Part of a small language model's weights.
Size: MLP 384 tanh GELU, vocabulary 8192.
Each number is 128 + 32 x the weight over its row's rms, rounded and kept within 0 to 255. Layers, rows and columns count from 0. Numbers have three digits each. The size before them is the row's rms in percent of the matrix's.

# layer 7 attention key, 96x96, rms 0.158, rows 0-95, columns 0-95
096:062146129136117144180138104198136158115120095150172133151149108110172104147168115131130121076103096091111116134158133144101132141114112093111128139121165066051126058128128215095113137120147118126147103094127171116064186150164067161153180192114099122155124145159138063070112117158126122130
108:139067119128102144140116085125072142073170110050101111150135123101171134132098100133129169169169190163166089148198122092164142159131119110131132134101171158117148103159100171161113183114152180102174105115120146128123097070139148113128178185100142122126038101175144097142131132114084092102
095:126102148180095110166179114084124167144141108180139124137071144147154113110216130127118160148167086112136141040138089140100160145145123109163091109101133161181170154109072144050140076125167102101111153159089114148152099126160125126144158095091110127173122129129160088068165094160154137180
101:173105109173141180142158109095126110109118109194089105101143064128122132141182117073154165111107164092125073090132163144145157124105119107174093163145093108134176189133096146121104164107138203166089114139093218154146082136103150165123144132070119168115148149105106084154090145093138101090
099:123156164129134114102114156147154102140118190124147163102181178182106138070098138085118102095133133091115086087059103118075172097136182144109078154127154159135147186112136168079053115143136138133139147139093078141111160129142110161163202093127126060111169090093178122104143130138152162099
103:089152101123093108122137124154160107186193099125146173149081076178153118111116175112116141084181156093121127120153090111110121112160097147099089089180120114138140092107087140179144133182193147071142198108141153111136128119152100179162093157138061182095081114171082130091108130138139143088
097:082116150094136068124135085084174133162090126131098184138133076108092170105108143166163105152147123126134139159122108121096072127114214090130175167101182131112145162125073150122168073140115095089098131172080119149134173151067162120105154096183165146156145147071162153081127100128140106093
103:135109156138102108115133138176169100167159206068201147169148196163098112153135097105155158160102140160092159099073109161100085114195194106109138169147125159100143093088120161096077145136102142109125103110060115088113100104108138139092138133130084160152142129154084172169142134114159092115
098:143121183048071086067148192148161094142117123079114126117132140085182147114153188170108102153174151118111146136148135099120102137173158116092101067099116106166152159148128146158115111066124118143080178195093162146154106158071100166159118091094141077149170115134109136118087118131134142153
110:157092122187131122074078128089117174118138118166163164190077139154059136093168128173149100127183147088093154122165149171115133160171125162134149103067092107023162125080116133155132199131137099098136104112106120124165128142153104133124112156109080137121136131124094122149198137114087099136
093:098137148112114162096131099085077144130111121121124085133087130099166153100119127051165141126149177120175164159149078170073148119105113174058123123143099149112144165177111164144110217212113104145147081110152123057109154117107069169177165135116114124152167113125104108157128126086112145131
092:115167080183055144145065127107126190159163132145109123097098141176123156104129151121088141134139111092181113183126149096117160130119101187054148129097143155066097179154098152176088149119095161127100128124164154113114129078171141081030146153112148130143135149122098114121137139079153112100
097:102080162147085095080175157124145146123114138071119123125147106097125129145095121181117138214135079062134143128107179123118155133173201134165143087163160148087116103137148097160093117152089161162143090117125143149147090100123102141067157188134147133138159122120143152137052130129034120090
097:108145122132097105069162118160111108133181085144128062122159073117168150083152129143106174117090139187115149079091167131066094164163116103115068160141111120160159089113171203115115229088096162105130141129145097114092118135116115166131162116105142158121123143092104159115109179158124165165
104:119212101138139080090090073156125102125095137110135107140127179154117151119142104125132153122095100170084194134109141083153082123116099200127145148127097138148167093052127065131147143168098085092148139141145147197124127155154119159126133101098125149097098153093111099124171193142216097132
097:140085140156136116130157077094129133078108158130180127123158175078182169128136135089171176157101128104162097139153156117116113092141112130124155125115172133128204124086139102159113095025137141114164117090134157136066093132136118102090117099118083174088199132085146135132126165076078121189
099:065127099155142135072077118104183145113099177131178074117172139137112144143079104126113170081130159143075132171100075123184134120116156094126097178181129136129135116204116064114127137093156100097111123079123129135155089126104175136151158113173136103144048099151115148104189174143143107124
093:103134135127093181165114134132183097104132122147128111076074148115140159101144183140160146208113182112145189151109172191117144101138119091143101110103183150058122143134154089121107130110153137103170088111134149197102136121092060094117166136031112108105179159112121129095097120139153124127
108:106115133123117073073210091134109088136114147107115141108152131165081101165099195091118100097181124120113135152097167086175129118130155120127088150104164159109134103188145151087067149102151140126092142085190117112159144114135076129146137134093130162161096149106149244163132144170141093138
086:145134131077126118109098197134136131181074103149142103112117171138108164151113129082137117107094055119105112083196103098144095104137114138097170114169118088182188075164101147137113188136089140153161177115124146182112121162144165151130157088050099114151133102158121196141078101117111095106
111:141132101095101129143153127099113142173103161116167140103149090143150143121054094135115064094127127178087159177112130087097132148119113129161174145135159169145128156112089219111037074166135110134118152146104142111088156175100084107111105199179079186133111172126106098145087135152142146128
082:165147126091169153142115153071113139144166153104157060075205185212107116113133115134160085135139128137087089154185119141160058147166165107122108128150137160115185101129122123086086088099098093152168161117146113106103123121156126102102166117104099133136092067124162103156159110200149131153
099:170162094114134126150157091150166143182151136077147146162077140107165162122123139134141118113109100064174143163085120137167146155088038077102110088171148177085149153082151057133173124116114138079153155133121142135124145142149163134096116118128150126105124062091145079202197149104127112113
106:188127077164125076166129143127176122163067113138177111107179134116166141102151147115072101130069191098123104144084116140108163092183186117149158113135125151124113112135102126215135126118083122170095187103089135110127140150085128133088136070066119080132160127106190147076128125131140144133
095:134132123140151110139075162169123077112161133092142094100107117120119164016080128072203149119100108145166111161147080115176164153132119057142162094141122133164089147094134104180136134160161154189147102042147136074128133158176124126167112153138119151134135128142127112141172112125139071131
084:111107136110087157111157167112131149115125113086092129167169184147135177157083120023148131100152088084149141132187131199138091084066111101065132114117105140148128149133133102127156074140162156132076132140163160120166129122068164140123112191214143101131131153155106098111100106133163131115
091:133159192116097101106162123153207142144109135129111092132145111176121128137141123100074156078153150149166150143152089101060137051166203125081124118181157192160125151131132163110112089104140165125110130101073141123114070076122110106089132112134121120130140164118150146053079145175103173126
111:104093061119161144155131150119152147159150129106149118128138110096172136193138207084128115160101160145107100144134163188184105133136132097110101083092127069109082160087070080107147133130130094115109111103198107119102096127190105078204161129148150148138099153156162124153106186112122160080
101:093114140151140132130169095141110105143152124126102128143077101200064162158119108113105110148135116106109131178115145136172088117168066151097115130060024129098110156129155122106179149143104072153193159153103153120135120116098166123078090173143138136117118106164128150124169175098111141224
099:085151089135129100143152195136123143136129145096128152111111121103170150135164082097184192115169134111116093145090128122142189100105063161163146166101122160130165118122126094229055161141133184143156118063125135087163086102104144080162071144089159147129099104108115155133127159102155119099
102:161109099149100093110137117142169143145151159112096104159113118078118166057137134141146172136136158082114105121181132147136170120185176113073118161169111137148168108061134139088129113069195095136165073183133149124131154094134117135161142068104141117134109186191083112166102075161080096109
092:120137111088136166139121115087141134095148181113085147135111134099116081132137087124115113131189128142174139094110146175121123133120125147149157111082103116145185142190136096065162125097130088120161159134150150101176178190186097151091077181169128139046064096177085122128148198125095119127
103:145110095145090185152112107134075117105185124110092131112105141189114166136070165096154101131074197110106104173164150093171135115166104138115142168086132130090123160163124148173039181129176154112162123108108132119102154123166134127104122213115137132130119084177122150157136117068123074153
104:120067092214118148150117119117193144143167139156095111132070150107146060124101110157141180169132097167175167128134139171100191174133143128142113134137127152070064104083112136191145122162130140119127141065173141104067103051109125133096116124099100156133103142182117116139102115119102115102
102:133152164120066089098101178141197182113124158065132121116117177170113164100106061069113097132177094120173133104202154126127103145117135123133104147129105132176167147052105108077081130128115125136168150137151119164134160128086095137079152201122088093127119128116087150110154123180108104119
092:103140149145175133095141156096069095072155126137085132098085115130088138143161153106142136166092108142091161124140145137082127171146104120144097099079058101079097183142155141052189063182178136155104162162132142144133154135134090131164200131104141140133112089102157161067130141162092141097
114:124088055127103201142136122109125153097132111128094086056115046126132141099169165175148164137174123124130126153176157193114150111112082118171075105095106090117115157144188170142168193154118154101141088086135100127125122161124117160120171140136107158130183132114135110094089079126094144181
094:097155094122112145113148143111147045088131095096131095119166205078152156135128142160139099101124137189138121125150141187158093145065078151189115180152120132134112115150121162133114154120114123135097106158124160133146108106054079169093191077118147153140122073112091073060123143156165137156
099:093157143223182130164098100141119103166207130133140195126124115097154078141161134060111130130102105085129137092168142138118122145068149094089097167147103089112136158058166132071145134099128116109087080166123114152177133123159171138147104107173140141144085083151156109151131128074158146104
100:109188133112147107205163100140082083131087133174123117085145100199147116099128052118089156114078124139090152091126149146091100162117131134174110154115143117124145078168089162125113103153126153091144200106092108183091108134112087155140155135128183120130111135049157115115100192125184119136
105:137097141101150091133100144115134091146100096136110140114132152184107101166129121130117078152150157187066085081141132108119124113155172085182145146111129099167085095169150151036114149110198163157067115145116142152140156072182133145129106178148119152174117136175067134162078094115166113087
107:084044133077113120123156062106155125115173135168095166112124100103118132077091125123177112141131168117176138141150122128086110116183165109100131166096119181120189112156144211100112088043164113120161167146110124129164103149137179119160164109097141115119172149117115123104134141166063098161
102:134134054112158189154120143109119117116101159131133121106136127078110143133097100100124140127096079121081116184101140168123123171110120151136177165117057183103154154145151081119105137121073127146060156093205109091136140153117191111100128122173154140124106152106101177240151146109135117102
106:166168209112157165152088127114103171097090131217154136159150155110158067130139089158143128127160106158126081118156084164083151100143147111143174163112131121161129128097135140111083106116087136129125101120125146114091191164092146111109120106087092091127082115150143129091077090145132074228
117:105122199140141133170182119070084138075140084132118138134056075129124097082146206094147163157183137130140122144131131133161142148130074122130095128150145121097080126098133158113099178141141131128162081116198126134096118129178123092143131169108174147115096140081107078210120129121117163065
115:145126160155117197159113190151101142113170136168130113161079102155095089104133063150131138108150128098124107087145120198074105146094067202153161136102094178135123158152110136113165171155109139118130134163094157099142128119107079174176126126144033162119164151143080064118114124123096140130
107:136132079140134116085154106140151135098157195129167144091135095104042095125089100181129119139141101131127101131148131154158122125099148166169114111140163071097084134098138107115151193140155134091108143110143136153133096147190027103094141178118137185180123185162086107110139173114104068144
102:124174146127116124132162137094156147151059089182098140173111116125115165148196127105156125138126165127143192115115134112114092137113131121101171113159120135078091116147205139151045171107058108120094147130136110177105070131160160107077176154086140151132184143077104118062135091099137154155
095:135109142130161160135106155143121123057118163101128084115156099121167059204118079123126149092089114133129093124098139146130141155059111109180129138137130118175125152123219091123145093084059147100177141106173127176115066171104165095134161175150157144112149106070113165154108176145128114125
104:124147099141081150146118109088121103063189159126097095100140144074231124150161115108146197147114109178113126173128211083109084140126106131126125121102081072134116100201126159120137150099111140133160102127167145140140077067161089099134134112121151100167119107146155132106181177125130101151
112:180138203121071134085125153115166123125122110151096145102104198119080157140200138138039131069136110112126130066150102148094100156133189089129090145174108131155170115187137170120092081117118135096083149116181130141077104080100091130121136110096150152160165114129125171139133129109084143127
105:167144083124142142198118110090142153108137121126148122131158135154117169128161121191089137147048090093084150144097119066122125155149137137186140089141098113145113117050114174115157209109141119110134165114116114122084179144149057150119153099064102163175139121154118105100121130185165164176
106:124157160174078175104041102101118127132129129173115139155127087142127161162141166195126123120154148157146121150115134157169035183073167166150056130095132131115142122061180135085159149110115082103100118158178138134149131139153132143108141161090121115077109124123145144136083143055137080128
111:145152124085127139074147078051147131190127174088141155101102128147127184131089117139153124120172154086152128118123127167139132119103118123094129092126111135129099158186121146104147193104102113088154206138073168097097130075152128144139133147177087155146045059123117110142116156156107161201
109:115115079135056096127140201124126169168079106168097109121107111145193143118146126092142128163136146120192079109114124059135152102161109131147106112110092117136164176103089163118133111118110130096112177197147177131159142142151136109159107069105150131171156119139079113189069195095145164097
113:122123144142156146117114169105215123134136133172189118051149126171094113122103132087158089110119110140069096147153133128187067069165135164215125135177112138143098156133112077092120140106074123153146162119182108182124093156167144104147090100107123118137133097097172150115164120158146159078
102:120129148138089098085156144125213118129176206162123127121150120165136082107168137123095095138165160078129113129072117104060144106154132141154077155117081148123148107104159161142134083102076198164100144137107119164189138102130110149093115145032103090107149111129129141165108167168162165127
102:114102101116111163147133098079109165083152087162109164152060131112133133130175137128118160112130122124101133067195178147113159120143142153165176112108112140152122133053079134108171104095129108149091106155108142171157062080086131073131080162124169137150166186148168137104162048127154168153
096:109156161135099119129132156097103151126124076212087156142120118100094139161073161142163137124139066116101097136139085103078110130101099169050102112124133104174132074149167126128119124115084152123101155134086097178181113116164150163112137125173159157147093161114173221140121096183188111118
094:107090119121112154139108128095161073129111045115172139134168159092158104167184107138137076154148184140106083178125068177108175122191065159142114102147138161078162117094124134123136196122171096137131166099107113124135130133214093163129115166143130148141067092120161099103146138101124109113
094:129123074114087099160081114114112128118081114125150120103114142150112085169131147138117086187139097072150133140063157137173095127075127081160145137113152099210108084126119134117169131216076042147168152147150103118143185194143143090090146151112131147135159125130186075141116120119141138126
109:182126143149106090109127086163157088162137068147155104168115089151123135146150192120056099136134100101101165110118186147081126098186158181086112114166105098147151199108086133087086132152163115111140155182135144161104123174103136172061123148123099077119103194112086125098105134128163118130
103:122126117041095127146135189097136126132147159020092114130142114150090183143078173127110144157130097140172126168085149126152146092126140124155126106190126207170073139089173133123132052152134143144103147083130110101154074108107128116113107178160136124159118142133184130117083112100141134171
110:145188112137148131088147130144157118155111112157094103073099113116143097062142190145122104086078156164115129096095143099155162159130128154096085167131121088186115151077126106140139163111109058148091183179130113152080148166148157166159125051124134068123180167092148097138171084122148141166
092:111060096080136152120091092108185154128118097204093185124153153160156168147198161172131092130154145145179109122108103056106074122117146087139154140148138198072132139129100128194090071153098135125122120127126153097157135133107133092105126121125100099091131170080130116078098162132097132084
089:178178131137191161119148110184092095150165054181153115099121136171156118090167154138126126097111138164067103066184110091144096165117073138171112101133067128158137082149138091061131184142095161141129174151131119163109129168169130152164145108117121080147092139105158161099122131156096129147
090:087153089108122118140092151172126147143105144133150113079137114163143083195107105134177090120124117166115150196127125132172101127089121148179141147083165137102093131109156050106161154164102105128146150055167155101119114170191204097154084115083164167144087140099114169154115105125129064106
087:157161109153142146065131154108111133132110165127087133104086136142125169162055136086081165117120114097120138195103118121146136116107096141030132194147086136136155139119172138156062111125069091172108190078149125104146140151101152084119085097190147085115100139170129147177141114138160165145
092:151115135120118205120136115104112165182174167113170136113070100132094112191092095170159078125198070157127139108152157092149104147099099143091127090149125153117164146160180086115172076161120151114136072053146100089155154063116146120074108163122117091131132105097119100126167135134099109154
092:096144112140217114122119160154172106131129130158126115091170166153141146160127140177151104123127135149117078118124108205175135131133163083067100126117099133104157077174121073205087169117098085098132092103165125106095132114070177146114137040164178156094107145098127165106148144123113110130
102:130143160087111086126125155095107184089086076181085131166117143164162137107142142135107124123207131156166204106150093100094131105170129159128137131146103108164154117090074141096127121153149123130114180167095100178164150079077108129120099156113149155159101152142150095056092069122206136105
096:119068133134126140113182199123192127132109169123201123071192074129135098127098123138100120172120142128110112103115165080101136088207207152163077148150095113157080104097149162128121151139091106135125093160126126111180079155115150149155088154097127147132127117115141159093094107069166139097
097:170066106114086147131153120135088156152124124107070141139121053135188166149070120104129101165084173058115129084149184119149158146155145098133112135077099183125081160176156188174088144131136132127154102102133131141086102117127211162147161140102157133127109167114109147080123079109168124136
097:139166142107079146093187127096191125129169107114077133097088148120099137087137118126133142135177194075181095112151128126142108098118162107148115130101144070110125151173119104118156104116191121144104137134167157079189116105111106156089082151207111121194084144153092119082112184100067135144
102:108131132122113182111141103118126162114116089166078057111103103133123088127170206112169159157152141146114070082160142133100115159159151073113087101119112098131145126138168156083095167113097146074066142156181155183120115124168126129131122162080157213146136172137106142160071136107128192138
105:150207098137119127134140181178097150163125095190140141110079131122210168113164180134164125094083134116157115153114142107137079142151072134087105149120124097093102123117087093151180174164150147142122058171131103064123158131147162147165078115129142108105135085133088105162128120060117159091
083:108149196135155173103159096142129100113124111092122134138155123168089161084080145098192087085108134164105102096106073119170096119167090122104134149134096112141076155083133102167109100136099204100172139158118110096152165140147157144133099159158179177076088134105166100178168164155081079150
092:112107195088087159154093103161107116118112106177156080143144232174085132159100069145109129091084123106119129157141139150097125101160139103130131149092136127110126140184173127151170087156112156105152047054069083078166168110105137111170110134139148113095123105167158134125116103106151096130
095:159120099097166130125131163152130145159123164101134117118166133173116119158103111065160105109060151135112062150055135088208124113181158099182163176217127115161090085131138084139115130136138108104137189163122124147118078145137102095112108166138126113159079069149114119146152141122170166087
108:160146173098188091135103125161101111156121141151140132150162098154136100104156094130060132052127164074058110145111129081080108131194196144165141166130113065115183109129122172097087163105108118127166156152133172102122132168090149156092145163080069136140157142113131115154100138175102094126
094:131076154121144104119138124146106155125114070143112164118119117129111142163078200140156105147143124107116099182156099111170115141148129136153102121148139158127064165124179125104156072131093080172117147075197063130175051130149200103126133147167117117120117103061093134164090175106151107067
108:123146141164124128098127142103203105188061089196142074147146113145150138158167145154136145067111122114082127146100107116114124066174152146164113170144131107145117116124113099154126082108095088166092193156118076148134150131126157136128109036097116074155155150076149171101163140130167101179
100:132131135079096117094087131111082131165087131079137065162220179095189133105058110134163117135167129143169117144095164104113140119090142100162148127157191126147173139163121104106104155123067130135187133154131145097110127061092181132106122144140136130140091040158129137176147107154143142132
101:127059109093121170146146100070134103136157082119051131088128146103147207077169144103152153149135197163181086121154145117151135086188153136079177124115121108124154173156097137130056160095135122152139134157146115121151118155089137094140094098140184093126166142103153114137097112163065090130
100:102149106101119067078173156164112117112103202039134080122209142058092120116112131115123182093099117165129199108108130134122157124153111094113116182129123145183129146165132136099061102116109160186084125096170101176121105128124137129086143100124134125139143156079170109087108138158143120127
106:102068163184086140114137130139117119176164075157108132217137112162109118152163121147178209104198184107164126129142126148110173148199107124107114178115103099094122119107117165108086198117131112138148113147108149100102111082151115125141114147108085153148104134153056109153139105100064110133
095:112151113129148158135143042080160107116112169086147140093136120131167125128090115057175187155203189142131100186110091110127138151134143137134145127110140150144184094117112093155054106149135165159118112084116087134122117094158087101143132219161156151128100101133132121181128182099117132074
103:147131192056122059095159172133101138173130180082082124126102095149059130097103130107142152093203105080131116154211096155125147087157152135089098152142109177133118130164141116066143084113140124139142159162125120118167110089147173146117148126129149096108131120141145182128135118162042115105
078:133121130119116147207076136114104104136099158083128125169099211153084080153097096156097093137136149129125091122170151122158099179128155089057132112154160148157074094169110145086121118174153183157149118148120131104103099114111183106114085157156148134128087114160093149148112145070195058143
100:113102128117196127175109180049132108087112129116102105145175123130138124107128142126143170131130108161182129162131101086166119128077130088155164115138113165076058104125169136082105182087093123112113046099203082115107168138116136121104120176171168168130125141129182163189144116092132124133
090:113114153179113156102105118023115127065141207153137125111098170086143062151141142075095134185131143137100097149161087154087108120147154167151103093066152178141123136181116164136122127164135098122141094150176181122092089106124123128050143127102102108121107103129188141138159113138103150140
102:080088080084118157192122163140151162110171123088134076098127118151172128102074144121183146110120142107111129160138102169139147162179059137188117128117105157088101097151113100166163107085122196138208124074150207129121118110116130125078158178122100136116126132140158091134093096134105080139
099:094167153080136172180126126089090143119062105147123110083149125146109098121143129129157120136104115156152084104110150155110106218080099134167111118079088101197108154106157171072182095127085108178129100154099141147094154196138098148137130122153156155150174107084154062112120133169155176130
105:134168145069115104147135138126144083171139108129115181126194160104149131155079153141134161136147117107089124091153090024157066184151141122100102132163111116187145091177136105066160073076099112153080185130128140154144154110117167167169154093120170105122085099118135141128130098147149173144
097:128159103142088096150124102101171117139120128163077081063101105165112117075144106156144109131144167085158166136076147161102166135109163148109089155143161167120133173145164153096155135133095106063160117125148122160110099109089140172075185077130194086077145099117122039126127127130185166154
090:082154122117120165114093099100152086154145126147158128130188169140148103169184149141116157062166144135159103099137094164084114114126098148106134132126106151060137134086148110069175161067151138123078147173124102122170088126071131190105086166168140090080156138116102081156143107079188095158